Weights of a small GPT-style language model, trained from scratch on English Wikipedia.
Size: width 640, 10 heads of 64 (1 for keys and values), 71.4M parameters.
Architecture: LayerNorm before each block, no biases in attention or MLP, untied embeddings, normalized queries and keys.
Training: a variant of Adam for these matrices, 1000M tokens, 7629 steps.
Each number is 200 + 20 x the weight over the matrix's rms, rounded and kept within 0 to 999. Layers, rows and columns count from 0.

# layer 2 MLP down (transposed), 1280x640, rms 0.0277, rows 842-858, columns 64-127
165,177,190,164,181,193,162,198,179,176,198,202,212,218,186,225,172,176,178,234,193,228,204,211,168,186,210,161,216,187,156,162,195,239,151,164,207,232,190,207,172,194,176,190,186,193,186,238,177,220,182,166,208,224,192,222,166,242,173,226,217,180,201,221
210,159,213,189,212,203,213,180,171,185,185,195,167,196,199,208,196,225,219,202,189,198,185,229,176,207,205,175,225,157,246,194,190,195,164,225,181,213,204,195,241,178,181,215,184,221,238,200,187,212,225,215,198,213,218,188,203,212,208,195,229,234,198,237
205,195,209,172,205,177,201,224,181,188,224,212,228,212,208,195,242,180,159,201,195,164,196,210,187,193,186,210,228,181,199,182,201,220,201,151,186,193,214,179,205,192,158,222,177,212,205,198,220,182,174,179,196,212,209,230,215,222,198,194,174,204,175,157
202,217,185,190,191,233,214,207,223,190,163,221,204,187,237,185,217,194,213,194,209,225,193,210,205,219,185,199,223,207,206,232,232,195,194,202,232,191,202,186,213,201,123,180,188,203,235,177,222,193,207,201,212,164,216,199,199,199,210,225,172,169,177,217
211,203,180,172,182,205,172,206,199,183,194,182,208,183,196,231,234,213,182,212,192,169,226,205,185,198,199,207,209,222,284,192,180,203,224,188,219,209,214,175,203,203,273,183,198,248,221,193,211,196,228,179,174,210,193,157,210,186,185,205,191,173,154,205
192,215,250,165,189,153,222,233,198,207,227,199,173,219,186,201,213,172,238,193,174,168,197,197,209,233,179,177,170,189,216,215,235,212,241,192,190,189,188,205,189,209,189,212,233,189,226,203,165,195,215,148,186,197,232,169,199,227,187,168,219,187,194,211
183,204,202,155,211,200,202,210,227,206,230,226,175,216,216,214,206,211,221,214,220,191,164,183,201,223,250,229,180,209,216,214,202,206,204,227,192,215,188,186,243,215,243,170,211,233,192,203,201,189,174,233,222,212,205,195,218,185,154,197,212,194,191,226
153,217,165,203,192,205,209,219,157,211,226,173,212,207,201,206,196,208,210,176,190,209,205,193,204,201,198,213,188,226,213,225,233,204,257,154,186,204,196,173,167,170,116,187,206,201,233,202,210,165,207,190,175,202,216,216,206,234,218,197,179,157,244,197
211,178,248,197,193,151,239,190,202,191,144,213,220,185,189,192,193,193,166,184,187,181,203,191,185,188,217,218,204,214,195,234,178,229,193,220,195,234,208,172,206,214,181,208,219,215,190,183,203,181,189,208,200,203,167,228,209,206,197,195,240,199,175,204
210,199,209,201,191,190,189,175,225,206,212,208,193,199,199,189,217,196,214,206,199,205,202,193,182,243,197,205,171,229,184,219,233,175,231,232,174,193,200,188,174,150,252,188,180,181,218,218,182,242,188,204,200,207,216,190,192,207,206,233,166,224,192,210
187,211,207,220,196,207,213,207,189,198,206,174,193,227,198,166,222,172,204,183,209,216,215,168,214,232,222,183,206,190,149,220,215,203,165,204,180,183,180,179,207,212,140,175,181,191,235,209,218,192,189,187,207,191,199,220,188,179,209,181,207,180,229,166
158,196,213,184,178,224,192,193,217,181,211,161,192,220,210,183,181,249,200,177,223,193,212,191,177,203,177,180,230,186,161,186,180,257,171,191,212,195,221,240,185,233,213,213,217,199,172,188,183,221,180,211,197,247,201,194,207,155,190,186,161,203,224,193
220,220,184,193,203,172,190,193,201,224,187,170,184,167,186,201,221,216,224,212,193,198,145,200,227,226,213,174,196,215,190,190,191,222,183,252,178,197,219,186,204,223,180,182,144,168,207,186,204,174,217,196,201,225,140,195,188,140,179,197,207,148,195,199
149,222,197,203,213,208,202,192,229,174,199,198,194,213,185,199,201,210,178,179,243,233,205,188,169,199,193,199,184,204,228,200,200,220,201,187,183,199,237,193,176,172,217,186,181,205,185,184,205,217,160,245,206,165,212,280,187,195,197,182,241,239,202,177
181,205,200,206,226,174,219,218,182,196,190,192,187,184,171,211,203,175,208,221,223,172,197,217,185,199,174,172,212,216,214,206,199,180,193,222,223,177,176,237,188,223,199,177,220,207,187,233,175,218,240,206,206,237,206,198,177,180,206,195,230,200,196,213
202,226,206,180,202,191,191,211,161,221,209,192,240,216,203,232,203,183,198,177,199,207,206,221,233,181,174,161,219,205,177,226,220,202,160,242,224,210,205,205,172,260,188,200,193,182,194,205,219,200,187,212,214,218,235,236,206,186,213,196,222,179,192,221
172,200,184,191,217,201,211,200,223,208,180,213,217,183,190,217,169,201,207,218,207,211,202,215,175,213,183,203,218,239,220,201,184,199,199,239,166,227,227,208,192,206,183,195,187,203,231,176,221,219,213,206,155,220,193,224,169,222,181,176,229,199,198,213
# layer 2 MLP gate, 1280x640, rms 0.0338, rows 843-859, columns 64-127
213,212,198,232,200,206,216,200,209,203,192,197,173,189,200,180,201,209,195,188,165,179,197,221,220,184,171,150,216,203,225,183,154,229,198,203,219,215,200,199,180,208,210,233,197,162,184,179,252,206,204,199,221,197,198,163,189,183,188,197,192,219,190,161
170,192,209,228,225,231,203,220,218,204,185,173,182,190,196,197,199,206,206,200,199,200,236,194,261,237,171,203,196,237,192,182,205,193,198,218,184,208,209,212,212,188,208,202,172,242,179,187,202,172,220,220,201,227,212,203,211,191,245,180,225,211,199,206
180,177,193,181,191,169,195,216,170,191,192,205,239,170,164,214,206,196,219,189,186,218,220,174,219,220,172,191,201,198,247,178,225,204,207,169,163,178,202,177,174,177,210,176,222,170,185,196,187,208,202,193,155,226,208,194,210,218,221,202,178,201,184,214
196,197,236,203,178,198,203,184,194,209,204,186,176,188,181,202,190,230,200,187,202,207,203,195,187,184,247,200,214,211,188,187,192,197,173,216,223,192,208,186,205,208,198,182,183,181,228,212,163,211,211,209,172,176,205,203,192,199,193,179,185,215,198,167
191,216,218,194,201,204,220,213,231,194,180,203,223,185,213,211,169,190,214,209,212,216,179,251,202,186,222,209,223,188,198,198,203,191,182,184,214,170,184,187,241,188,205,217,208,193,176,198,198,215,176,185,190,190,167,189,233,174,196,233,207,226,222,181
193,204,198,215,218,174,222,192,191,152,178,214,197,172,183,188,213,204,204,187,201,214,214,160,168,231,206,200,208,217,206,155,195,192,185,222,173,173,205,192,197,171,211,221,232,226,176,218,199,178,196,231,209,210,192,214,198,251,224,175,197,203,200,204
205,193,202,160,185,258,215,221,211,225,180,217,195,175,234,223,209,178,200,237,196,206,230,175,221,232,199,215,259,206,205,169,212,226,197,227,170,200,229,192,158,199,216,214,181,174,245,188,178,199,190,189,183,215,205,179,257,170,200,205,209,212,159,209
219,206,178,213,189,206,163,225,209,229,206,195,199,202,156,220,176,198,192,217,198,194,190,210,211,184,186,198,198,225,211,202,209,199,194,176,195,207,189,169,231,227,208,212,214,169,232,212,237,203,198,214,158,174,186,201,196,213,171,198,225,241,239,181
220,187,204,216,183,214,189,209,181,200,211,204,235,191,193,186,179,204,204,195,203,224,208,228,206,152,191,194,220,213,230,165,193,209,185,178,233,194,197,230,244,211,197,205,205,203,196,181,179,166,185,233,221,202,240,206,220,216,213,219,211,215,202,207
202,235,219,231,192,227,232,194,203,222,241,179,213,174,207,219,208,196,200,149,230,183,182,184,184,200,227,197,174,152,196,183,205,221,203,208,172,144,239,218,215,221,207,224,174,221,228,213,166,185,224,253,209,179,169,174,158,170,179,233,188,197,196,193
197,191,209,172,176,198,208,229,220,198,207,209,181,192,199,178,171,221,173,181,193,184,187,228,172,222,197,230,235,223,183,157,209,236,188,230,216,195,213,198,169,223,219,203,209,243,184,209,196,156,188,172,156,196,159,227,221,160,206,183,207,216,216,181
207,228,209,201,202,215,195,190,210,190,180,200,199,225,197,193,217,188,215,221,189,202,161,214,229,225,187,188,201,215,211,199,217,204,160,225,218,209,198,196,228,199,209,175,170,183,220,171,193,191,198,205,223,186,190,172,238,186,187,214,228,183,182,193
183,189,225,176,237,196,196,204,211,197,196,214,190,168,174,218,220,226,216,218,189,166,236,191,185,221,214,219,239,202,206,180,163,204,205,215,212,211,200,162,179,199,207,194,159,183,238,174,178,219,188,189,216,212,196,200,221,231,178,195,189,177,184,226
202,201,206,183,217,189,235,237,187,168,204,179,202,183,187,181,165,179,226,167,222,205,199,186,184,188,210,165,200,212,201,187,203,182,188,199,197,193,192,229,184,215,201,218,192,222,149,205,177,161,171,203,187,203,169,197,213,202,240,215,235,192,213,176
215,222,183,203,185,208,192,222,190,226,220,211,192,184,217,195,178,203,206,195,180,183,236,169,189,169,193,240,202,233,232,192,187,192,233,206,208,175,236,176,178,155,212,217,202,198,192,194,232,214,243,235,183,177,199,186,218,209,197,148,212,235,192,226
195,214,241,145,204,196,235,241,198,184,165,195,194,189,195,170,189,198,197,208,206,215,218,200,182,222,193,211,225,195,211,211,191,194,208,195,187,202,209,178,187,205,194,214,179,201,194,211,219,201,198,181,172,190,191,173,203,186,167,186,254,234,179,201
227,237,243,197,229,202,174,212,227,200,198,166,211,187,207,192,225,220,203,174,239,203,228,215,159,197,182,222,209,189,185,195,199,219,178,193,179,204,165,193,232,225,212,213,208,210,222,182,222,219,202,168,203,199,194,206,200,193,184,207,244,230,184,184
# layer 2 MLP up, 1280x640, rms 0.0323, rows 843-859, columns 64-127
192,187,186,234,180,199,226,239,189,205,169,189,205,193,206,210,184,193,209,158,199,200,206,215,208,205,196,212,197,215,195,155,205,181,196,145,218,176,190,215,186,189,204,227,216,208,221,224,217,212,186,218,237,179,235,198,185,198,218,167,196,194,174,210
213,190,190,175,212,195,199,214,200,221,196,206,199,181,191,161,189,187,186,207,207,173,205,184,171,204,223,205,231,205,183,192,249,233,191,173,204,193,179,238,224,219,206,179,195,202,211,172,193,201,198,213,210,221,208,201,208,216,213,174,218,192,199,170
211,181,199,173,237,220,178,198,195,210,195,198,208,182,206,193,213,206,228,211,212,222,188,188,190,187,229,231,178,226,212,218,203,244,218,190,195,179,204,214,195,173,199,218,194,214,203,185,204,172,224,254,202,162,202,210,206,214,164,182,164,206,181,235
166,209,194,221,233,244,197,255,202,223,193,242,151,184,207,197,192,236,206,194,214,187,205,201,217,185,181,169,230,159,203,171,193,217,207,157,184,183,204,197,178,168,191,211,197,209,197,195,194,171,237,189,186,232,208,208,172,234,187,210,187,223,215,206
188,176,223,207,222,193,204,214,212,169,225,193,194,195,216,208,219,211,231,193,202,183,167,178,196,188,171,195,179,202,186,209,227,222,183,187,222,220,155,180,197,165,198,199,198,169,210,181,187,196,236,185,181,194,178,207,216,194,164,202,200,181,189,195
159,213,192,194,188,217,213,237,192,193,173,194,174,216,217,178,195,179,214,197,168,183,224,198,176,225,222,210,185,190,204,182,191,169,199,226,207,187,222,198,246,238,193,192,205,192,217,212,197,202,211,182,210,192,143,224,193,217,209,167,214,218,188,161
177,232,172,200,234,196,170,183,217,217,173,212,180,187,211,233,214,198,205,193,177,216,218,190,198,207,180,224,237,188,198,181,217,196,237,239,210,189,217,171,201,159,193,206,175,174,202,193,217,212,187,147,188,187,213,174,227,204,198,211,204,212,156,177
222,214,251,181,214,183,200,212,200,216,179,213,197,150,222,192,178,188,213,169,187,200,181,210,177,165,198,195,208,226,193,217,187,170,182,202,193,186,213,195,151,207,203,219,205,171,152,221,201,195,191,172,178,213,184,185,221,193,227,186,200,175,211,170
216,190,192,221,189,210,170,214,196,212,203,220,186,190,209,195,180,212,196,208,177,214,209,219,192,218,253,208,233,189,203,206,183,169,233,153,231,202,222,241,228,222,195,194,204,226,178,192,196,197,214,231,174,199,221,225,221,207,186,164,180,207,191,205
187,186,225,203,211,199,229,210,169,176,204,176,171,198,208,173,188,194,230,181,196,210,181,199,222,190,188,227,190,237,200,189,171,191,204,186,174,188,179,182,253,225,182,179,206,216,168,171,184,203,189,204,175,203,203,236,208,222,218,145,204,233,197,200
219,230,201,189,207,207,181,181,186,222,177,202,212,172,202,241,218,164,204,188,209,205,226,203,223,192,209,190,185,218,214,206,171,219,195,222,216,186,211,158,245,199,198,233,168,193,231,250,203,214,206,192,152,169,183,180,189,195,197,172,205,192,218,215
173,232,193,208,181,228,200,198,199,188,212,201,223,169,207,164,190,203,191,196,200,187,215,214,194,193,199,195,205,199,185,203,222,216,212,183,209,182,183,194,184,169,202,227,193,204,182,178,175,176,186,214,156,170,175,229,195,183,219,204,223,195,192,198
213,231,187,190,197,194,218,222,225,201,211,209,193,182,185,231,193,206,180,196,184,229,231,175,190,209,198,202,201,179,228,219,165,183,189,197,204,172,206,190,194,192,200,214,220,198,199,205,230,224,214,207,198,183,188,190,200,156,185,171,193,212,204,188
249,170,208,187,242,195,165,197,203,202,200,186,228,177,206,179,222,182,217,206,187,190,228,204,237,194,215,206,194,206,205,242,176,192,183,228,160,189,215,189,180,197,205,211,206,234,220,163,208,197,195,189,188,194,196,191,180,191,206,170,150,211,181,194
173,197,208,188,216,224,193,220,218,214,181,207,210,170,244,186,170,178,170,209,214,192,199,201,204,195,215,210,174,155,212,170,155,205,197,234,229,182,205,176,189,227,202,191,193,206,177,220,209,211,148,252,238,218,201,240,214,152,218,210,186,192,177,201
165,220,216,197,222,190,181,200,194,193,210,216,204,151,191,200,193,213,195,203,163,181,223,213,194,207,181,198,223,192,228,203,168,165,197,219,169,212,169,227,173,219,186,190,216,221,177,215,210,206,205,229,212,207,181,215,181,204,201,193,179,207,223,186
226,208,261,197,192,188,206,205,188,180,216,188,196,182,205,158,184,202,202,184,197,207,200,196,176,174,219,209,172,207,200,188,176,205,200,170,195,191,214,227,238,212,198,157,219,181,183,189,199,194,220,167,171,196,190,218,239,204,195,188,168,203,197,217